Each number is 128 + 24 x the weight over its row's rms, rounded and kept within 0 to 255. Layers, rows and columns count from 0. Numbers have three digits each. The size before them is the row's rms in percent of the matrix's.

# k: layer 6 attention key, 192x128, rms 0.198, rows 116-127, columns 0-127
# q: layer 6 attention query, 192x128, rms 0.196, rows 117-127, columns 0-127
# v: layer 6 attention value, 192x128, rms 0.186, rows 96-108, columns 0-127
# o: layer 6 attention output (transposed), 192x128, rms 0.165, rows 96-108, columns 0-127
k116 099:118141115155128110145158131096090118105107181097119111117134107136143120136154143086114095116114148132147085127109133144095128107148122132094127138162110161159081104111138154090131165160123083112156129097141110098136171116172110092127116157132130114158105151177113116136091151125165084173118141167111152146143153130165106158129160124097119123119107107135125140095130125099150169089102
q117 096:084124132162086123151097144091154119126123140155131096085146129073136114138097128109105133119123123146134134120113152110141131142111087123112110167143114142126098121113091127112126183139069094137150140159132124098114135127140159154160113137141102162094178111084155106091096151114094125154140073145135124177126124162130182127139147130133159128112135143125102117094171118094119120148155
k117 088:123106139148154138170146138140103095131154088139122157118125128109103142145157139096092153141144121110121103156179119106154156137102164101171164104163102126186143120124090131098069129121145073129109141118154123095140119143109122075145106114094088122173090129135123104148126117116130145133127101160126160083118133133147147137104114126125078145128161138121155094131144113114098137087120
q118 092:094137182146165136149164108099093132121165140063167108143138100114129133154101111163120174111106120160179125120120141151087156149127152124154133139144160121105117122165128112135098132086122117163124083126130204127139136099107116122121141118114143107079106129131132127123138107146136148134141159152110143088102143129122122097116123110119101112182093179124119131117138113112131150131168
k118 095:118155102107103122138139153141108119122142169107080125106167078127126086092125097157153126146141139116115132123136135140083149137153138094119137111182122105136132112127144141140093156121134172112155130106181123134155115112138136124167148130106147100093130150198095105098118100150134137149121128132120132138211176144139114116164146127097103120090131118160144157096118149124158144131110
q119 090:095101102122155137149100105107110159141107098123130162135146086110132097115152099162134105146077139150148138130107089105100135099106147140137126118147127050105119115093146122154143163096110113140172130121094109112131171136087121104101145153144105106160130109105101139169147148138115136117073108144145129145125112144115117123150103103104100160156117087109121106093165144102172109111125
k119 084:078121137145112103144129103127167142105133162139096151128123102126135136143115108165089107122146127118145098111161153122104148131139166178126119105133126132164095168141136112114134152113113075148127157120147156140087102107158116104157134129178112117118111131172098178131143156178145124127075166134127166141130127128124121073114155141078104110148109120125131087074135134104124104140112
q120 106:106132130118130124115153119115119159137181095125105155142125172114105125140118136125092103101181094124144084146099133118136110177137133161165097101120178159119118142142093126142153125114103152149132119119146124112126152098096162128108128143103170148116116172157107112128089132087143060132116106104139126093091139126088165158129112148144086120136149136129160140146156172168136142134108
k120 092:141130127101137102140130105141144141155116137126137159096106119154162126098117158106151112119084157099159122155148108129072114105110179074129141104160096162129126179140121085151136127134152117063120102145136129151087132142141148123104113181135131127134102154187155089118126116143126123088116158097142138143097103122100123161116132093132084109177104126143109120105132124142108142120142
q121 096:158113143139094129131151113105103141135142128146142076139147105139114146172176095139130115112109155133106156131171069108130134122137176125129115153139101138146097121071123109093150140171110136135121113098158089116140143132125105103162162132096073124135093115135130136153088109099129145088110142149111126146167123165112106133063144097131124151121105162109153125153148149133091102118146
k121 102:101111132109095127129133140103159129150125148130139134127171134160119097110113133126183197124124137136118166131128113179099156138129092160127130162156125106137142085121165117139117152161148136140116121118115133143130172092141118140125122138090087120157119179128100149142138123131131164126164095104132123065118123113125150106098077104126155172100118145117161155105119189119103093129136
q122 114:138127102116133129118141109115036173083136204146111123147144113131072154136159127145129168140116130145148120103116145130092125114076106127119133089149126137158130097132122167150117143169105106112130160138085090118160188116122132134089159099136109122101089120138111151118141147125142140140122134176131115119138109104142099148139131122098137101136108129097139146139139140130128099107163
k122 106:112114065149101110116125134147104128096101139135124145128139132138113117161160139123113162164147148119129172143162129128102158132201162158118114106125152084165090112146162129164128119184112081144148140143099148108181148168139114141149163104126146112117111114111109127149126079138147119074132099161135130147123142098136092124126108150097104101141117103141113127147132148129122170145145
q123 108:067113133126153169107128117133111116095126138153110143146130101146159118119150155136141148140125115116129141151136169097056137191172110121103113084140144082139120163085127076158133095104088120125090092139138111107118133126159129153146135129172099155117140168094136149159123125098091150128135117135144135140130122101121148141138184127122127159143133147161088107119126141112098154145132
k123 096:113124155101157131137138131145142182130121090168113148160143119171148081070139103144130142126136141125121124114114096155085130146124138170162149116150115084132118172128105103113176123102107088138103167152140134132113129135134168081134112121122161141114155134145172089144111102097133085142116126163111103125096136124120111098117173115177115130172138112157126151156138121156118128094143
q124 082:084123105126110128158128150151149145135099124136083096143138108119123089138158095158142143152172142104121143065132087123152097142153114110142106127113126162112096151119141104099111163121137152141112114186093129116092171088176130131137156146121111134121174122098092143112108085080115141124116121128110101104152177093118116120147139174119123141146118109119115148136111140093081119142115
k124 087:097101131141144172113166122132125137141132143172145156190085105135143096079134158109133140094105093121148132203122081166135146145141098148133112110154135117117118172116113178097120140109133133148136123096142122119119114105117132141137125128122107141165146074132116121135146149122120160134141142149087115098118143119106159132148175106135125138132169103108068100097114102096124113146151
q125 114:148088138153120150106095119130126151164153128127125153143135129136125162145189123128153104109122094122157131129114121093148115107074095136144095115136111140120095114116106135111130150135070106097168123134179118120084124164120115131099122131120121143148144148106155087151152139054111122113131129144101120093128142135134150208099125112132118131131182120103128159135143110104179112142108
k125 100:128123116121120124100105148125136124158120137097118149121111154138124166136124124127141110117100076157116103144100142145159114113118123131082117104156134114143079171142178088106114102159137087081110153126143138110054093076153095130112098113133101157119097099131105111128140134131121143133109115092143132070125144181124139160127139143129122166140176146181153129142109131120131158117106
q126 104:075126142104152111109161152126128150128145099136172137127109194164134150085116110170096116088131106117097123159142137153117143149102106143125169107141157148146129113139122121101120087121117113097171140119146117115132153169128125118120075117116110138184098142117127113119132134118097145180155144145129131151107096131130162115114136112150092127147182152125196154147131133129121087134102
k126 106:163115145086107121162147123120159125115131116108134166115109173152103152147098123174149133141105105162119142149121158161143120139124139135140135144133122118112148149146144113129131113113090109117152102098141139137165077142097130145102113119124175131133106126124142093106113095125122156165124115129158150184114147107131143108157073112119068051148126145139190139157119158097153102128114
q127 098:123116134128112127151157108114188108142088107150136138154127138106133142083158149152166115098149146128099121141102126111192148102084176160097132135136148109109087149153145111129079122105133130121130160152123095090077102121142152089114108159107132162100118150107096115151163116143088129150136113136101140127157124136169129095113147123084085114151117120139116131163115119162131163130127
k127 094:112147158214127148178154112080182133136130112146128123130166125145146145085097118139166132123123091124149114117105115110160163136126156123133132120099120094089115159171106109128098108118141197139145100146128158111084099120141172156082132165103128102111111118118098133143133103136134104150113101112124150102112114136129126102101125122085122105126082134144116142136150119115128135145118
v96 112:101122120184116147129098176136146129123151107143085161131127156103114131073120154118083115157152154132144121108140125135112117095163115156137118128144098119102116090165131116152128180146123121146118121117190161140175167107143116141138104131080104114117077104156106118129142082150112116119131089113121127123144119123175102106113163156106125155099119143159102118111107097132159155159131
o96 103:158174155131134131088112193149142152118129175160135133121147148114148160127097109128087132141096111097119133099127107130164102140124124115138141143139114158116140155160114153141152095121131118110099097155108138164105113132118164104114122139146118115136125150148198144173110098138101145126137130155185111122111110103137118135116122083151107160142139134164132060142101142143118135060125
v97 108:152072111104130095162123152107108126155135130121120087105120143106126151086089136119129140158136129121156123135127145101132111123139129099070099110126127169093117116101071139112129169134128138134128111115152167085109180098140093153109100156120119123108159098106138117153134156095137149143139149101111155141157080129138156131135099171187100124104116183132117136137111167135138124107100
o97 101:118151114135113110061117122133139130111109097129088127130094120096120096154047126112123074104141093143090099128105152125146128118137106130140108148132128115111123145149099106130085125107148111165164076118147147132126112117119164129091148083169163127091140132151115106117134126138172120116157136109120159133120137098142132121101149110075176122126088129121092138129119104149142132075140
v98 091:129148123134114103126141123104105150132151165050126135092103133130130112127082139129130140111116100163046161122120123156111122141115083116149122133147145125117120133172131145155110174131110110145134128106167165087116169167112115138129114125133154139108135119144131151109066137122181136162138108089117136148089125132103130187130104116137121091133135134121171170139113154137097122127119
o98 097:151112145109107109132151110156113132106144124131152151093106124108120088108131149125147153112133131155154115132138129153133159170104139100129141114105135173141131124167114131140130151151185168145171118130101109160137157153099149082096126106143143106137085094163117171114163109135114147121181162125107105140160127106159097108165106068100135133127106133053139122145099119118157136142127
v99 126:120102139164161159130137124143121100152073137119129142079122111113181094148157117160136112088082126128122152130132082134089109119151127176141154133134115117127117134085130120160110126141098114148161091112108130113102129117108125117098116135112167091147162114091135118138137118153125128077148093095105119120120143124172096129138144050120173152148129087132113119102123102108114102149143
o99 112:140150104136153138127105114131146119132102182120111135116164130118079149094175145121140152168072113130143132078117126103093177123138113093129134159165143080138138148137129144143108146144160155146070152165118067129123113123133138135155154121170082154084139101128118148182139108127158107102120124147137125100138140114146128106137124098110133115114145114155134116116119161110157132114176
v100 105:179139150108098094169118146114119132169119131136131133102103113157136131147077143118144128115128120081151173102103129115121163092144136180114097137107112157105112120101075159140144151137148099152102133102127174153116148084142128124122155081110111125125137139143132136125146128161125113169106092126110129132073144105126114146115135151106130099189158168132135157122084093122121095152123
o100 105:108124129175145155125121132134119116103103137115139165131149131093159103082112090111116131090134135135100153166125160062135142120082118113100100134129139088102151145134118103127134133095144136090144110137130170186126135121114123110146165099111103079140081104140138121102138095119129105171131174114097146105123114121136109072159141097136130100104143101152112081097133136142106147104133
v101 106:175122149168147110163115134120138199142130080117134117100141156130124124131167127163158119130140097144134141155139107088131122083133120102081103156139115135159140115115098127100105148121143138118110106061114140120102135146129159118146149105167142130131156136098105129115102087102117129155103161166149112122122127139072113123087141102112066089131107148098107148154137166150125119114129
o101 099:125144154144131144155131132134127099065096109087107137126135146130171130067134139134123114118126140110111119126128126144137110128096138117114133067114144126091098152085133140116131129184137111157171137106119141097145114105125165158156147119139162125131102159118090114126140160109104150176132112194156163133165114106134106143149158142106170125120126123095110141108128127165193144160138
v102 104:121154121107140097097165156105143161130074115133106153132126138103105159130126147134130109100130091110105106125160124153129084144130109149100160160134165163095129145114107117149111107086158132114115152163153126133142108113080089131128148119131161116146112130181160158073090124106128159099157088110114129141120102117118132142148082103134128100145106168122088165137087156162145140133144
o102 095:142126127104106133130105128171102083125094116090136115114116148147130145128136112133110122128166172163144177159104133168163131103110095131170138143104122094190132085124116156114130142134139116139131149128125148104151133146159167099131051094093139122151089177181108116137125104127140111092124142096147132151103140131134114154135089089104153094137158149129139135139118137155114134108112
v103 095:109135106125126088125137140168084089104136146142115153115136113095104074104139121158109184130192165121191114125099169066115122104114126137115120117131137129118114118150104140141097165128120108095077135127094155115111129136106137121133110108148123174132152132145097176139105136106109118140157157146142115128138119121173141116118131115161113085149116132152114127082121114146114121134073
o103 095:168103157133148166095136113116135132130089096140135160091103112152132149121123127128100104131093101111095156161111079139103143109107104134112083127127110154101083146143098088143116115126103098117160117134135104155174175095131138125103135173154111161133133117108089115122091148125110094092124116107138130114129101144147135150121091137146097116112117098078130114129151136107141140129209
v104 105:180115161096131139123132130137113143128117112149107127139171114103076165175142120142135097176135140134148170103112138135143119131151126113137067136071128083097125103103103138115114172111127118116149130137134144122149097119167157124146122099155142096123120131133104113134081147146107078185175133119139145136113124161122178133123094153136114123123085126115149114118122080130149081125117
o104 097:159131141173102132146129095113087114159134121089128162108176127126135138139142200112127132080145149117099127127130091134174144116145102103137126129144105115123130157121141107129155101138130103092129133101147155142093099152135126183150141141159132138135093180132152088098148114157154153133132130130133150149126130149149134099102128131103123167139158175062137125091128128137086152172128
v105 109:126164125122131157149166108129114137146095143171128104111089145126130106086093134138107123121101149138112134138136087113152093118144118141132149155160151127135110150129075176140145130103135145097102132123125173181153146128102136136148127121126196146098095160161126141104152135124136098086145126110120177139156150153157121109141173165128125142137124111114182151154103138109164147080097
o105 105:153121125130156149078121120122138120110164099108128121134142097138125104115085105109127095139142102104129152115117141130101176126157133128152126098084138119119119094166104123109123130106091127152110144104129120147136123131105139102115113170145113153117101170103087097139134077149091089142180145110099119088102172089128152107164126127116098144163154182189129093128110095133132100136130
v106 099:170111140083119129122111133109113128136161110127137106118133147094093128102101110168136125096155121111110154116140148133127136127088148128128136109139129104111092118142151105181115145122109151092138153129147089160131118137174137136167083124062133159163129101162143123131138137180171098145148129199151112120147124163124094101133115146139109151156137101121108160116157121097096076127121
o106 097:145124114114094150136109115147126112142101123128127117135126109103157169126128152160144105143121171112131128123110161086146158117125159105149142116130105133127171084081086126103150155083125137128150142154082120128137142106067152164115132126155114143110082136111166173121121160070089131118147108118075120120127117090122147161103095167136133134102105155102120103126125138087124164161112
v107 111:140111107126117122137104110066133108094157119111134145113131122129139182159101122133128114141112146130147097126124115143142107088174085103077133126139118122115092132126136114143141171128137161158078136155171145115148135129143147116106163170151105143186145143125140089084153168092113124140136116095193174126118151130166132135131101125148151117150139141128115122101143149166093150142096
o107 107:131158114126118124123122130133125101153125144147104093170169140140119110141129108100137128107129121104112163126103109143134165091137140151117107175107132179109122143155173118128108116148180136102130096151100153153133128093114121163139130111071122107131147123136112124147123110110120142098171143125111140146202166171134115162109169069147148175124122126104108105140129123142165120115188
v108 103:093123088170155107146137138119147090139064147149105124171127115148126144131114153128170136112138096138148135114111120131155141129160165149139147145155186183159118084127114126118094174091149117123105130118084118136094117148114126156098101085150118096166127155151088104100123113134141167131138140109140122141121107130128127144118138103080127089149125160152103133154127146166104151150154
o108 101:147122158111165109159103095141140124119129130110135119099161150152126114148153113156090097152123133113098128165112118144163135165095135144125128134076122081135136172139121146166140103142120102166163103140120101144127138150129098071112135168082086111107136125114128160119108125125133140187115129149150150150087108108135099117151080115124167124104106093130099142068136139169149137110132